Weights of a small transformer language model.
Size: width 768, 126M parameters.
Architecture: RMSNorm before each block, rotary positions, untied embeddings, normalized queries and keys.
Each number is 200 + 40 x the weight over the matrix's rms, rounded and kept within 0 to 999. Layers, rows and columns count from 0.

# layer 6 MLP gate, 3072x768, rms 0.0417, rows 2699-2717, columns 0-127
198,172,262,178,273,126,249,242,156,183,180,265,206,248,149,148,156,224,211,234,181,234,221,191,201,253,185,267,213,217,121,162,291,206,215,279,132,172,179,228,198,182,228,203,174,168,200,109,258,243,171,243,192,225,148,224,152,191,281,252,177,127,232,244,166,270,234,159,202,172,197,185,195,181,253,241,162,164,195,175,256,199,214,136,189,274,201,227,249,222,135,168,254,200,160,248,159,226,185,67,190,139,243,258,202,203,158,134,177,145,59,183,273,209,222,240,157,272,235,196,219,205,197,205,115,280,170,176
252,224,164,243,189,158,227,229,283,179,150,214,255,205,177,239,132,183,216,148,230,162,212,209,183,201,211,184,178,186,203,221,196,221,242,224,171,233,225,217,231,228,241,237,243,250,206,249,201,214,256,193,222,215,135,229,180,219,236,161,158,195,241,169,167,140,158,273,211,186,171,190,148,121,303,209,179,223,221,166,241,263,150,240,245,271,175,122,211,205,192,176,196,298,241,179,259,204,209,253,156,143,169,215,150,172,205,209,182,188,158,170,204,164,235,126,152,219,218,241,207,231,135,228,179,172,182,209
246,168,170,227,196,244,203,242,97,191,225,194,198,179,325,265,171,255,184,245,195,146,202,245,200,249,202,206,170,167,155,205,257,212,165,175,111,153,224,180,239,319,209,204,225,254,204,203,234,227,215,199,201,191,164,148,227,182,186,172,159,168,230,151,209,162,250,203,206,229,189,203,224,155,138,227,265,202,225,187,245,156,164,105,223,211,207,217,175,212,189,158,208,181,210,209,204,218,164,198,157,194,198,149,175,181,232,242,213,148,240,216,246,212,228,243,200,199,210,193,192,163,168,203,219,208,257,144
200,266,255,211,175,218,139,208,172,221,176,246,204,219,242,213,187,180,239,169,196,242,200,231,211,300,160,150,214,212,165,166,238,163,182,231,152,183,295,220,178,237,240,200,195,149,197,280,228,278,259,144,189,235,174,209,176,176,201,211,204,274,198,182,209,217,252,247,238,284,149,261,222,159,270,324,211,183,206,214,208,199,184,231,200,253,138,194,222,256,224,257,150,130,222,179,202,201,229,145,206,96,173,238,159,185,197,169,185,193,153,166,191,217,155,261,159,225,233,207,231,209,209,134,237,222,216,203
127,204,172,182,229,210,209,186,192,214,216,136,160,228,241,198,221,163,240,195,206,241,113,258,177,268,211,217,190,140,228,234,276,206,202,210,188,218,157,197,169,205,223,216,258,258,189,296,192,136,235,194,129,247,188,263,181,231,271,187,169,158,211,213,80,172,148,228,184,217,143,110,181,155,162,173,244,166,185,244,196,203,191,182,175,202,188,269,168,156,203,217,215,221,219,224,232,183,194,156,149,260,151,146,226,218,228,184,216,196,175,137,140,205,177,192,248,130,203,302,205,222,150,173,184,218,181,151
209,200,178,188,207,218,217,193,211,202,234,255,159,295,177,227,211,179,176,240,182,251,254,206,207,234,139,217,225,233,217,245,219,194,195,171,199,143,229,212,164,208,232,169,149,176,200,190,206,173,209,145,256,219,283,180,273,175,181,179,165,156,177,203,259,186,177,264,189,207,177,229,179,139,237,243,207,277,201,227,194,207,217,239,231,217,182,191,188,260,213,193,232,165,226,167,225,213,196,228,154,225,192,195,84,197,204,181,206,242,219,142,143,191,270,127,195,175,156,265,170,129,178,112,220,225,260,170
201,195,224,240,139,183,203,151,217,265,184,168,239,200,188,208,223,164,215,298,234,212,283,119,187,251,195,154,188,305,151,155,190,219,119,178,160,173,220,179,200,209,202,192,271,141,211,286,162,218,101,272,228,254,252,209,270,142,241,197,194,183,156,82,151,256,197,212,228,231,213,140,144,144,164,236,246,238,209,216,192,154,169,181,272,200,148,295,265,263,192,292,236,184,182,231,204,287,188,185,134,138,160,213,194,204,220,244,163,195,120,253,117,294,121,175,208,187,291,233,214,144,129,278,162,263,230,129
220,143,271,154,203,233,271,173,214,174,242,223,183,231,208,163,146,209,196,208,180,199,249,166,225,205,209,130,179,182,164,229,166,185,199,211,157,192,283,155,169,199,175,195,266,247,227,233,198,219,172,244,179,193,238,202,232,174,174,213,164,203,183,195,198,166,111,192,109,268,215,230,234,236,215,264,256,208,238,267,243,231,157,188,174,260,198,209,194,202,161,212,241,236,209,176,179,224,151,213,253,86,154,174,127,208,71,180,277,288,155,217,157,202,126,197,186,272,172,201,151,222,146,221,187,163,218,248
122,173,210,200,176,166,208,223,166,186,181,182,227,181,171,260,210,196,233,211,128,229,149,195,244,190,205,113,252,246,236,150,182,210,211,196,230,221,95,184,210,171,207,194,138,161,163,174,268,277,251,146,247,210,168,194,138,215,203,162,199,151,185,247,155,248,277,223,227,252,205,205,242,301,214,169,232,230,142,210,223,266,188,222,174,168,138,189,207,214,202,199,178,196,202,179,256,216,145,175,204,178,178,194,180,185,251,224,180,270,197,247,285,210,190,203,254,235,234,190,237,220,203,193,177,172,258,194
188,139,252,201,168,213,179,176,172,182,170,237,228,230,163,221,252,175,175,150,192,172,202,146,346,194,185,147,193,161,247,275,266,172,178,221,198,177,244,253,149,245,250,234,171,199,163,285,200,196,185,209,186,190,234,230,229,204,227,113,123,166,163,216,175,145,211,220,167,234,186,245,202,158,195,190,198,276,220,127,199,198,280,288,223,233,123,150,179,215,228,173,239,176,189,112,169,153,212,168,223,126,181,98,158,192,104,168,138,242,240,122,180,234,182,192,172,265,215,175,208,175,227,160,184,153,155,224
230,228,330,141,203,191,204,286,222,165,134,166,252,274,226,242,197,164,209,191,88,247,299,152,299,206,164,236,270,239,167,101,236,227,274,226,178,236,222,228,195,233,172,245,239,236,242,246,232,180,252,239,233,258,254,217,172,270,201,151,240,176,235,242,196,245,204,167,112,206,263,203,274,175,146,239,251,221,186,195,208,219,148,193,199,245,202,216,284,226,192,196,177,175,229,284,191,222,179,190,182,155,257,228,234,166,180,241,247,213,245,218,202,186,115,192,220,195,235,232,235,225,254,183,160,195,185,218
186,183,271,201,224,224,159,202,205,155,189,193,211,245,209,183,179,214,201,256,228,254,236,188,277,189,203,137,223,151,216,144,238,148,197,272,98,219,200,218,212,186,251,187,261,184,263,209,138,180,182,265,195,211,219,195,183,183,168,245,178,162,231,214,103,194,243,236,206,283,210,256,194,253,207,252,163,119,150,191,279,242,233,146,190,214,256,148,284,171,159,204,218,137,204,228,211,226,261,252,142,235,231,203,198,206,234,243,141,169,192,103,201,187,260,170,186,173,224,217,196,214,184,211,212,191,190,234
167,172,276,190,147,137,219,300,166,217,205,217,213,199,269,157,189,225,207,209,164,113,246,213,208,206,215,219,216,167,208,240,236,205,260,220,142,200,270,300,157,239,239,271,214,235,218,236,206,218,231,259,206,288,221,161,232,197,214,272,214,141,218,124,256,225,170,182,207,201,161,217,230,187,235,222,175,164,144,181,238,110,194,209,190,241,158,218,97,202,243,226,167,156,252,201,198,217,147,150,259,274,190,264,190,275,219,173,211,192,134,231,185,163,131,204,166,116,203,167,286,213,276,171,193,128,193,167
182,198,245,258,201,242,201,154,181,130,185,131,214,240,231,207,107,144,249,221,157,161,164,208,252,203,209,128,217,152,133,169,226,198,171,249,161,188,207,107,191,207,188,145,265,207,121,211,216,143,227,154,140,264,96,147,259,175,236,171,229,179,176,188,201,223,226,189,219,220,233,237,177,249,259,175,262,204,165,263,253,171,222,222,260,207,163,169,137,190,129,240,181,142,165,246,241,197,231,194,181,222,200,233,147,296,221,205,168,162,205,190,167,129,174,160,204,204,182,240,176,252,191,159,266,103,161,190
219,203,182,193,268,116,190,159,219,149,137,145,230,172,178,279,204,222,195,196,225,197,223,228,175,184,150,158,185,171,208,170,176,229,194,175,169,192,209,206,279,171,222,227,163,133,201,199,257,136,182,158,180,193,133,162,245,157,233,158,224,176,161,226,215,175,174,205,186,294,207,264,171,187,205,245,164,250,194,183,216,254,196,233,211,257,180,171,237,246,212,227,187,214,198,198,195,216,185,197,143,177,216,145,135,233,192,188,225,175,197,266,193,244,206,160,183,165,209,253,250,243,125,174,246,228,176,187
176,225,207,108,178,161,178,197,228,220,183,204,242,213,168,156,229,204,195,188,237,270,151,244,232,188,204,249,197,225,204,167,211,174,237,171,181,247,196,185,165,184,150,165,221,199,263,221,185,155,240,258,209,220,188,213,155,206,182,145,154,205,211,210,210,152,232,152,234,209,281,155,134,164,195,156,205,228,216,226,208,178,226,194,172,200,174,270,194,147,171,169,228,288,203,163,258,178,238,146,250,196,220,146,195,267,175,165,233,214,227,206,166,114,127,171,195,202,250,204,193,197,144,226,90,228,268,232
175,188,255,238,195,206,203,246,166,156,234,243,212,237,249,256,121,152,211,183,215,234,232,216,214,274,220,137,250,217,179,184,247,183,253,227,118,177,210,139,166,181,200,221,214,291,183,161,165,218,160,207,219,158,163,261,164,161,143,175,197,125,103,158,197,193,239,211,192,213,138,189,214,159,234,188,178,242,210,218,225,130,236,187,255,135,208,259,182,178,187,157,163,250,191,243,234,232,166,172,201,273,231,189,152,173,144,161,264,167,242,193,265,178,151,182,177,210,147,224,163,177,114,180,171,247,169,118
221,140,211,185,177,178,241,196,217,209,150,196,251,235,233,119,189,204,266,241,174,200,206,92,194,165,149,190,214,169,178,239,183,166,258,139,194,219,256,227,223,191,174,196,203,170,182,224,204,257,81,185,219,128,241,174,198,231,172,231,182,143,221,198,159,102,199,76,197,254,242,154,145,142,255,227,245,132,238,174,196,187,142,223,278,193,164,232,225,183,252,297,217,203,273,153,236,310,194,254,200,109,174,214,156,231,91,133,126,217,170,252,195,269,152,201,238,247,214,150,266,245,126,192,189,177,275,203
195,173,235,210,175,124,167,168,135,217,258,198,234,211,181,232,284,202,138,188,137,144,209,215,213,244,209,172,204,183,177,229,212,239,173,192,133,216,306,200,238,212,168,208,227,172,195,173,103,202,220,270,214,218,190,178,240,169,192,152,194,147,231,253,206,187,184,166,236,207,101,253,110,171,278,181,114,178,174,207,277,171,185,225,239,295,207,213,315,151,170,226,181,159,236,251,201,238,237,195,239,83,106,184,171,226,258,239,247,218,117,254,155,228,148,142,166,216,172,236,195,155,166,213,262,126,237,219
# layer 6 MLP up, 3072x768, rms 0.0389, rows 2699-2716, columns 0-127
235,228,177,209,146,230,252,209,237,223,162,191,236,153,129,203,208,234,159,185,120,202,194,208,275,152,235,166,208,194,129,153,206,220,203,210,175,251,246,200,148,165,277,194,322,179,265,206,217,202,258,222,206,178,174,187,144,179,193,270,148,220,193,214,217,219,148,233,206,177,262,175,173,232,194,284,182,206,171,163,186,218,201,200,185,187,290,232,223,177,164,224,147,175,208,236,204,272,214,288,205,193,185,194,160,213,240,241,228,183,189,265,209,206,233,192,224,179,153,227,188,233,228,142,148,194,214,229
190,145,225,235,166,262,180,253,223,188,273,179,245,147,148,247,234,229,260,241,207,190,245,245,152,181,175,128,235,191,245,176,230,219,211,153,205,165,196,205,265,122,240,190,175,210,135,195,165,247,279,161,256,159,196,178,263,187,204,232,292,256,261,223,223,203,189,147,250,126,230,229,149,186,204,226,203,214,227,181,201,185,173,177,194,193,158,168,164,151,226,254,214,268,229,237,190,204,212,185,236,225,245,180,202,198,256,167,177,257,171,165,236,176,160,171,200,152,222,173,175,165,250,252,174,199,147,152
238,246,160,105,208,150,179,195,177,185,128,198,172,171,177,200,165,135,170,272,189,218,161,164,256,193,192,183,262,180,167,227,206,243,140,160,196,148,229,191,190,181,176,204,218,174,222,231,164,160,201,270,179,194,239,215,196,247,221,194,246,269,208,172,176,227,158,66,217,212,217,216,108,180,191,201,129,210,221,213,196,268,167,238,138,227,190,152,211,220,236,142,197,166,224,151,118,183,187,196,271,254,241,246,218,281,148,218,216,258,185,136,195,194,197,197,158,234,155,194,203,218,226,263,183,195,224,182
256,174,221,159,281,246,201,286,197,264,236,210,205,221,158,264,189,211,215,146,210,223,213,187,175,253,133,219,218,202,199,216,144,198,210,198,179,202,204,170,266,214,257,134,186,212,197,297,224,153,141,213,226,216,210,223,224,216,175,165,231,230,184,198,191,243,220,199,206,180,259,136,232,187,177,250,172,211,175,155,211,259,265,243,186,206,262,185,85,169,189,207,151,206,185,237,232,218,183,216,184,180,203,182,252,210,164,110,106,187,230,171,184,233,172,196,233,216,162,143,239,245,202,270,184,221,231,221
266,221,152,182,191,268,236,126,194,174,238,261,236,211,179,154,221,181,230,231,172,186,244,177,190,284,137,165,194,213,278,195,287,170,200,165,197,158,169,219,192,211,279,165,218,193,154,189,222,200,186,174,127,279,162,166,148,228,195,253,174,160,169,176,190,215,191,194,245,253,198,214,200,178,143,241,131,182,212,178,216,223,228,152,158,156,248,202,168,209,271,230,200,211,208,188,165,162,144,188,223,201,274,221,136,244,153,183,288,221,173,156,149,204,154,219,177,198,126,169,168,216,196,225,136,180,179,241
228,194,191,181,158,257,153,167,256,173,275,185,191,176,153,192,222,146,273,199,153,234,124,195,214,223,226,226,174,151,145,215,180,213,117,186,192,255,228,171,277,223,212,194,105,253,194,211,210,228,201,174,196,176,143,210,249,204,181,207,251,194,222,191,128,212,210,151,224,245,203,237,207,209,252,196,170,136,193,148,219,224,263,160,202,186,174,204,250,197,159,182,151,259,238,202,244,221,199,174,137,92,183,139,227,169,135,234,203,157,173,225,244,170,220,169,161,211,250,178,197,203,119,192,175,180,250,195
232,206,221,136,202,233,232,230,216,256,258,190,145,173,211,178,239,176,142,242,192,174,207,194,201,276,192,191,263,229,171,218,135,258,127,206,205,230,201,253,130,202,200,159,50,275,188,237,195,137,219,212,153,225,218,192,225,210,228,226,211,140,261,165,242,203,192,189,218,297,213,178,176,177,200,215,153,217,192,239,184,225,236,256,233,220,213,179,158,173,198,187,253,215,180,207,132,243,245,184,216,195,177,152,193,170,222,226,227,201,198,184,243,145,202,159,231,297,151,212,238,139,243,187,159,185,195,170
260,266,148,110,147,207,206,210,228,202,130,120,234,122,165,204,163,322,136,177,242,275,155,109,169,277,130,190,148,226,163,212,102,228,177,215,238,164,228,182,153,226,215,190,214,235,207,229,211,169,145,191,230,276,134,215,237,158,150,144,202,236,190,182,189,144,160,185,209,183,257,197,231,158,233,189,193,229,142,215,220,190,231,263,169,259,220,232,110,202,232,150,237,224,231,224,221,244,219,262,269,182,199,179,207,240,208,192,236,177,249,235,230,164,175,204,140,150,189,295,203,199,169,224,195,123,222,177
207,196,192,169,200,249,151,144,125,195,153,213,182,234,241,195,218,183,170,242,166,229,201,225,233,233,198,226,203,268,190,206,176,214,180,186,224,229,214,250,262,225,238,202,188,158,216,207,153,162,153,208,216,227,190,255,156,145,245,203,232,219,235,184,192,286,246,234,261,128,190,283,173,229,251,176,182,198,153,223,165,205,191,166,215,228,203,231,146,203,269,155,178,233,177,220,252,250,179,225,213,174,223,211,195,254,211,208,174,237,238,262,189,141,166,178,169,114,168,208,170,198,204,197,209,224,238,187
236,202,221,229,220,162,193,174,166,205,162,134,212,261,234,266,204,179,228,255,220,201,131,214,239,203,280,184,244,211,240,226,195,214,219,237,169,172,210,194,218,110,265,210,209,154,199,133,156,256,251,201,244,253,160,197,222,240,138,192,254,279,174,254,179,153,230,143,212,234,124,314,193,229,100,144,141,244,260,143,232,232,259,192,196,206,170,188,262,259,186,192,223,248,153,122,235,198,220,167,176,207,240,152,159,218,242,146,212,258,157,241,127,195,261,221,227,204,188,280,149,220,320,206,186,202,227,245
253,164,236,245,263,192,284,207,193,169,251,176,225,185,170,151,275,187,189,249,175,164,134,174,279,193,199,202,201,180,109,219,210,218,209,227,195,177,172,181,189,209,180,269,234,203,127,217,172,177,145,141,192,199,184,185,179,186,181,222,167,142,224,137,193,261,205,179,137,190,187,175,187,216,218,181,139,278,259,161,191,227,184,276,138,216,124,214,219,249,196,169,164,200,256,163,184,180,165,196,191,184,217,189,154,193,241,201,169,155,174,225,189,229,133,53,206,207,199,252,193,183,243,189,140,156,227,141
258,151,239,244,235,160,212,235,230,151,160,204,243,151,234,268,192,218,212,205,225,199,131,169,191,182,268,198,162,196,175,286,180,213,216,217,191,208,191,163,213,244,156,163,143,231,221,211,311,156,194,201,197,170,224,193,249,226,207,129,215,210,240,168,144,178,214,135,141,218,191,183,252,98,263,222,257,201,154,169,214,305,179,164,234,121,219,179,209,169,263,177,180,192,202,152,185,254,188,211,199,234,185,216,228,184,173,172,259,261,219,142,214,207,143,187,233,219,185,217,207,189,244,202,178,277,218,192
294,183,237,174,192,154,208,249,242,209,216,215,183,189,208,153,197,204,212,164,164,219,221,215,223,233,211,252,85,281,209,251,255,161,232,182,241,163,191,204,259,161,260,243,161,171,189,265,281,257,225,165,286,186,224,202,194,206,230,168,274,180,198,201,175,134,233,192,179,182,273,209,256,197,152,306,156,250,293,190,186,239,117,188,246,197,194,202,255,281,331,223,190,227,165,153,187,212,183,177,184,266,252,192,212,189,135,170,217,238,214,186,222,145,241,192,233,214,184,264,185,167,159,235,214,198,238,108
239,233,174,209,150,128,208,236,141,220,104,236,161,188,189,91,174,202,260,146,213,220,225,140,256,131,234,179,176,241,142,240,208,192,293,205,176,195,201,285,141,169,222,197,140,208,132,219,192,265,219,205,175,226,230,276,189,209,210,131,237,268,188,161,164,132,182,121,167,263,174,153,202,277,163,186,157,237,155,132,242,224,227,186,271,181,186,304,145,235,170,154,203,217,233,182,232,254,187,203,217,202,252,213,188,169,261,201,262,206,265,234,212,139,231,232,183,220,136,129,169,193,157,207,199,162,224,100
250,208,154,121,204,304,173,170,210,153,235,192,145,155,171,163,122,147,246,285,180,172,271,150,209,137,262,158,159,190,221,250,198,188,200,235,202,256,181,202,169,96,229,126,209,166,202,200,151,222,237,154,153,234,255,149,186,200,187,166,224,157,145,199,277,218,193,149,262,178,155,123,199,210,259,170,234,157,166,273,226,193,213,230,185,269,223,210,257,222,274,219,209,201,201,178,177,165,198,212,248,181,203,296,252,224,250,281,204,192,188,183,192,197,135,222,231,156,224,197,217,179,198,198,191,207,226,207
274,89,152,273,245,193,240,161,240,152,123,181,172,158,273,252,247,199,183,239,192,184,251,200,178,201,237,184,162,170,208,199,187,241,204,189,222,287,200,202,217,251,149,197,277,155,211,207,187,199,231,174,220,205,178,194,223,211,182,197,228,161,225,187,240,208,212,210,187,197,167,169,181,182,240,216,185,203,162,258,220,215,251,218,181,194,162,197,257,232,218,235,204,197,257,200,170,177,239,231,183,161,178,194,194,215,272,174,185,221,191,167,207,204,183,204,214,210,159,209,213,176,179,180,225,205,215,126
225,208,203,198,154,255,210,194,208,175,214,132,230,218,193,218,221,230,210,134,192,183,145,202,166,205,139,183,191,241,218,176,210,193,211,225,196,306,201,133,204,133,194,163,156,296,184,196,201,222,122,125,161,133,169,193,167,161,178,220,197,202,217,259,196,150,215,238,167,155,261,193,235,184,148,209,226,199,214,205,256,197,292,193,109,188,201,177,191,168,201,269,121,243,148,207,234,215,206,270,198,270,173,195,213,262,243,132,176,146,160,257,204,151,207,155,227,252,246,120,200,168,234,201,202,97,179,268
201,202,176,244,194,152,211,124,121,153,180,192,188,172,183,212,259,159,173,212,217,153,222,135,235,199,216,146,258,176,270,144,135,212,332,117,183,103,195,238,246,273,126,170,213,259,213,183,205,217,213,209,146,244,147,179,266,223,177,212,213,277,224,288,208,196,233,284,166,220,206,233,227,178,186,204,187,143,200,222,221,246,197,260,188,258,204,242,265,123,249,237,205,199,161,214,154,196,228,251,196,122,169,250,252,236,209,202,202,65,191,186,197,175,178,192,327,135,137,195,200,248,246,190,164,193,196,221
# layer 6 MLP down (transposed), 3072x768, rms 0.0263, rows 2699-2716, columns 0-127
245,176,184,270,288,201,188,192,222,183,190,148,239,216,283,250,231,167,233,197,181,187,222,127,161,199,298,281,240,162,190,173,213,287,179,209,114,143,164,201,194,205,165,187,115,267,119,117,256,204,193,210,152,192,166,191,167,208,230,188,173,190,246,204,204,211,182,251,194,235,168,205,86,231,139,228,213,222,131,183,252,169,241,122,255,208,280,169,205,278,158,192,163,240,217,155,174,151,159,199,133,209,159,153,143,206,215,223,214,137,220,226,226,168,261,182,174,167,175,201,176,283,201,248,172,161,304,257
225,136,200,192,270,287,205,248,235,218,285,202,227,184,119,196,174,191,231,250,249,275,219,229,216,158,240,146,220,150,231,205,225,258,166,218,271,215,289,161,191,192,106,156,191,193,201,206,230,282,242,199,193,163,220,183,320,244,161,182,175,245,220,195,230,178,253,191,189,208,266,108,147,184,231,260,168,261,246,172,146,242,271,188,104,193,157,225,250,308,99,173,192,211,231,187,221,276,182,138,133,194,187,159,231,202,169,101,216,239,243,142,217,232,115,233,190,170,211,177,219,213,253,205,227,213,260,180
320,135,194,203,239,159,204,141,147,150,203,216,149,204,178,172,159,187,163,202,156,217,203,153,184,145,199,146,204,255,286,139,124,271,97,221,206,181,165,109,206,223,219,222,224,196,165,154,169,146,222,201,233,232,200,183,209,234,226,199,154,154,228,196,182,249,232,147,156,187,176,227,232,213,206,215,97,176,222,231,166,307,213,164,169,248,163,188,251,189,230,170,216,222,157,281,212,223,155,239,203,177,153,143,166,198,194,225,242,238,143,210,227,233,224,179,168,213,161,209,191,240,212,234,231,221,171,251
281,133,271,245,264,194,208,242,246,222,266,225,216,272,179,262,187,194,256,201,266,226,205,186,160,160,182,178,288,234,211,174,188,197,122,140,113,205,266,218,238,235,240,229,180,222,268,255,237,185,212,159,155,211,226,207,204,213,169,227,194,201,233,244,217,231,224,242,124,275,196,195,199,193,221,239,162,155,212,152,316,214,223,219,276,169,199,197,165,203,259,237,186,226,234,202,172,283,231,231,160,200,232,245,189,171,169,114,199,193,182,285,249,264,225,233,187,267,218,178,221,166,249,264,188,154,211,190
123,184,237,125,201,212,137,134,196,229,236,217,255,275,200,253,212,138,141,187,240,244,246,217,268,220,242,167,204,209,279,140,197,190,259,155,219,172,245,202,164,203,236,178,205,197,258,244,126,232,178,176,232,210,158,169,148,204,184,218,294,185,188,217,267,226,190,245,248,206,167,226,207,253,224,187,177,180,128,201,170,323,210,184,231,243,202,216,137,254,178,189,209,191,180,188,168,191,221,133,245,215,234,207,241,202,277,235,182,128,280,152,211,190,240,201,196,224,107,214,161,222,202,204,196,265,181,254
164,207,199,262,129,238,215,223,162,189,150,209,266,179,284,206,222,202,111,232,231,255,195,195,141,188,202,187,176,145,181,192,184,211,108,210,207,154,217,170,231,205,159,190,201,184,218,190,233,190,169,183,213,169,195,228,178,251,252,172,252,218,208,230,179,199,146,196,213,182,215,198,254,196,239,162,245,190,185,195,192,170,177,238,231,247,190,125,223,202,210,168,203,257,197,206,176,152,217,153,168,176,100,67,209,213,184,189,195,187,185,137,202,177,150,116,237,183,223,312,170,227,282,161,173,145,260,163
173,226,194,149,128,187,202,213,225,193,175,278,247,180,215,147,227,197,174,289,188,228,145,138,207,266,215,204,176,200,193,182,231,180,178,103,279,210,133,205,141,179,207,138,292,174,182,237,176,267,234,226,196,220,141,222,245,150,227,170,177,253,184,176,217,169,186,193,179,187,211,161,190,207,55,180,281,193,248,184,149,193,231,165,99,145,267,273,182,237,193,272,184,186,83,193,174,232,185,183,205,177,171,175,143,231,205,199,173,315,174,186,226,227,148,260,167,226,182,191,255,203,198,212,300,208,244,180
123,119,217,125,209,195,183,248,253,156,165,182,169,243,177,247,270,281,165,203,197,201,208,240,211,172,268,202,150,193,210,157,195,207,175,203,258,229,173,254,269,221,138,200,212,103,174,208,232,142,169,177,182,192,169,232,218,161,259,181,245,187,239,151,264,190,180,301,221,234,143,208,231,93,196,201,201,242,191,219,183,237,222,199,168,270,273,204,77,208,183,210,253,193,139,182,234,191,200,238,223,199,229,269,217,217,250,286,145,229,255,167,162,194,231,216,192,211,187,237,282,225,162,212,150,200,252,180
223,222,209,106,186,188,209,205,216,193,189,195,230,206,173,228,204,164,210,189,152,247,247,206,214,174,138,181,188,209,186,154,175,124,227,175,103,234,219,224,193,118,139,141,192,255,196,156,173,174,194,236,222,185,234,229,211,268,155,274,188,164,200,219,197,164,191,203,199,172,225,212,176,248,171,209,207,157,183,265,244,205,213,200,199,232,178,168,264,214,194,194,243,178,212,155,229,193,174,172,237,209,217,137,274,223,223,252,130,167,219,183,239,189,231,202,216,176,211,201,298,182,176,154,223,137,197,311
183,170,197,199,178,236,211,175,157,202,205,192,233,174,180,110,242,248,243,251,202,233,178,235,165,186,235,219,252,211,211,227,196,264,194,242,152,177,244,206,128,170,177,205,228,196,178,185,193,278,232,201,246,233,173,174,275,231,152,216,231,211,233,179,174,198,225,213,200,223,197,181,213,237,279,172,148,173,253,220,246,184,232,121,198,159,245,235,233,177,182,229,215,280,219,209,126,192,221,154,194,111,235,169,174,155,246,189,223,244,199,180,226,170,154,242,192,206,181,158,190,187,225,240,192,232,191,218
182,260,211,202,170,264,228,178,171,122,242,228,231,264,256,185,152,188,180,207,167,221,305,125,264,212,189,196,224,204,191,176,124,155,147,197,72,193,236,255,176,138,245,207,133,239,170,223,183,228,166,249,237,214,197,169,234,142,145,241,169,203,196,161,237,205,265,152,204,185,157,202,183,164,123,181,204,211,284,152,236,167,164,222,165,198,238,178,189,221,203,200,201,128,171,183,216,176,280,180,158,148,175,228,174,197,280,181,212,76,249,214,144,281,152,156,217,197,227,168,195,197,199,184,146,155,297,228
180,253,229,166,289,186,163,184,227,222,233,179,251,169,211,169,120,278,215,148,200,145,202,172,274,217,202,214,132,169,86,260,244,264,173,235,129,181,249,156,303,234,192,204,235,265,248,211,277,193,173,136,193,125,223,202,257,201,253,118,204,235,295,173,217,172,237,150,162,147,225,246,213,186,312,169,180,153,159,206,200,223,146,271,205,193,231,153,247,252,221,238,208,185,192,221,149,149,202,184,226,171,128,239,235,212,162,174,234,175,190,154,207,186,175,231,178,235,237,237,89,209,183,234,184,255,184,196
166,203,229,208,222,232,216,249,181,162,130,236,113,203,228,190,203,139,215,163,166,113,191,219,254,182,148,150,165,216,181,173,170,205,134,208,194,194,222,213,209,166,200,209,146,170,181,178,245,197,198,190,224,270,209,212,150,277,239,127,190,196,246,246,169,156,226,231,163,226,142,156,184,231,231,275,247,238,267,262,165,254,220,129,226,227,193,182,139,168,329,195,126,221,185,124,209,186,203,220,203,246,248,275,225,280,204,181,190,223,182,184,182,177,284,195,181,189,213,124,238,219,188,310,212,165,137,231
236,186,159,205,182,213,218,194,154,222,163,234,184,218,161,207,198,183,161,133,116,196,206,187,184,178,267,194,220,220,189,145,188,252,168,212,143,182,204,225,201,103,198,252,252,206,130,152,185,242,171,202,232,238,247,190,249,210,206,194,230,189,175,233,273,200,230,221,288,194,213,268,191,181,139,169,183,200,291,174,234,184,151,203,203,195,149,161,184,186,160,198,226,140,216,181,188,225,238,165,157,194,146,192,167,200,198,125,207,265,243,194,220,184,191,193,264,182,222,285,139,152,175,224,162,215,195,124
174,166,235,263,186,172,316,186,215,147,196,190,208,194,259,177,141,210,235,197,111,128,178,197,219,197,197,169,215,200,171,184,186,169,258,209,171,95,204,234,260,232,176,187,172,183,172,213,253,281,160,287,275,260,274,277,208,218,175,145,194,182,199,199,189,186,220,176,205,241,163,128,285,153,205,237,177,218,208,217,208,147,187,240,224,132,232,248,219,134,222,151,227,176,159,262,223,213,146,191,191,209,254,202,166,229,207,139,139,195,197,167,200,234,256,286,277,201,161,243,228,201,141,215,191,182,230,128
256,142,187,241,198,128,267,217,234,167,155,100,190,233,221,177,267,173,206,240,173,148,151,185,303,260,230,184,245,249,173,250,197,165,195,202,281,215,262,176,221,148,176,141,270,246,185,243,126,239,217,195,219,208,196,237,234,184,240,132,226,185,133,219,138,152,200,171,207,221,198,144,160,140,180,245,232,180,243,214,152,157,236,163,221,183,270,163,216,218,132,126,175,192,211,208,132,203,220,293,260,175,231,171,248,196,237,187,218,194,185,202,195,207,148,208,194,208,265,215,228,238,143,229,175,163,192,219
203,205,191,283,147,228,151,195,180,264,168,170,201,167,235,310,196,194,224,224,293,275,111,129,178,149,170,202,176,249,212,226,171,260,204,193,159,190,226,188,203,226,294,123,218,221,221,211,203,241,170,157,150,234,132,225,61,130,208,172,242,258,196,159,172,192,273,223,202,187,261,269,218,256,249,220,158,235,221,175,247,142,232,190,199,169,226,199,218,202,275,222,150,238,211,225,262,175,254,188,238,251,183,139,281,205,328,146,239,217,193,270,175,188,201,200,216,266,156,226,161,138,201,206,171,201,144,232
124,157,164,158,313,199,232,203,246,196,203,144,199,103,195,201,236,153,227,256,196,183,246,224,171,198,173,192,207,242,207,175,193,183,208,232,299,152,167,228,248,214,175,208,223,240,177,244,177,193,123,207,170,241,176,184,154,160,166,222,235,181,182,145,230,202,268,181,157,188,248,235,197,247,233,218,231,205,170,166,104,147,190,268,173,172,177,228,126,172,195,218,254,255,201,256,205,244,225,226,238,179,201,147,247,201,205,235,110,161,232,247,208,167,174,229,238,221,148,160,159,201,178,213,230,250,162,180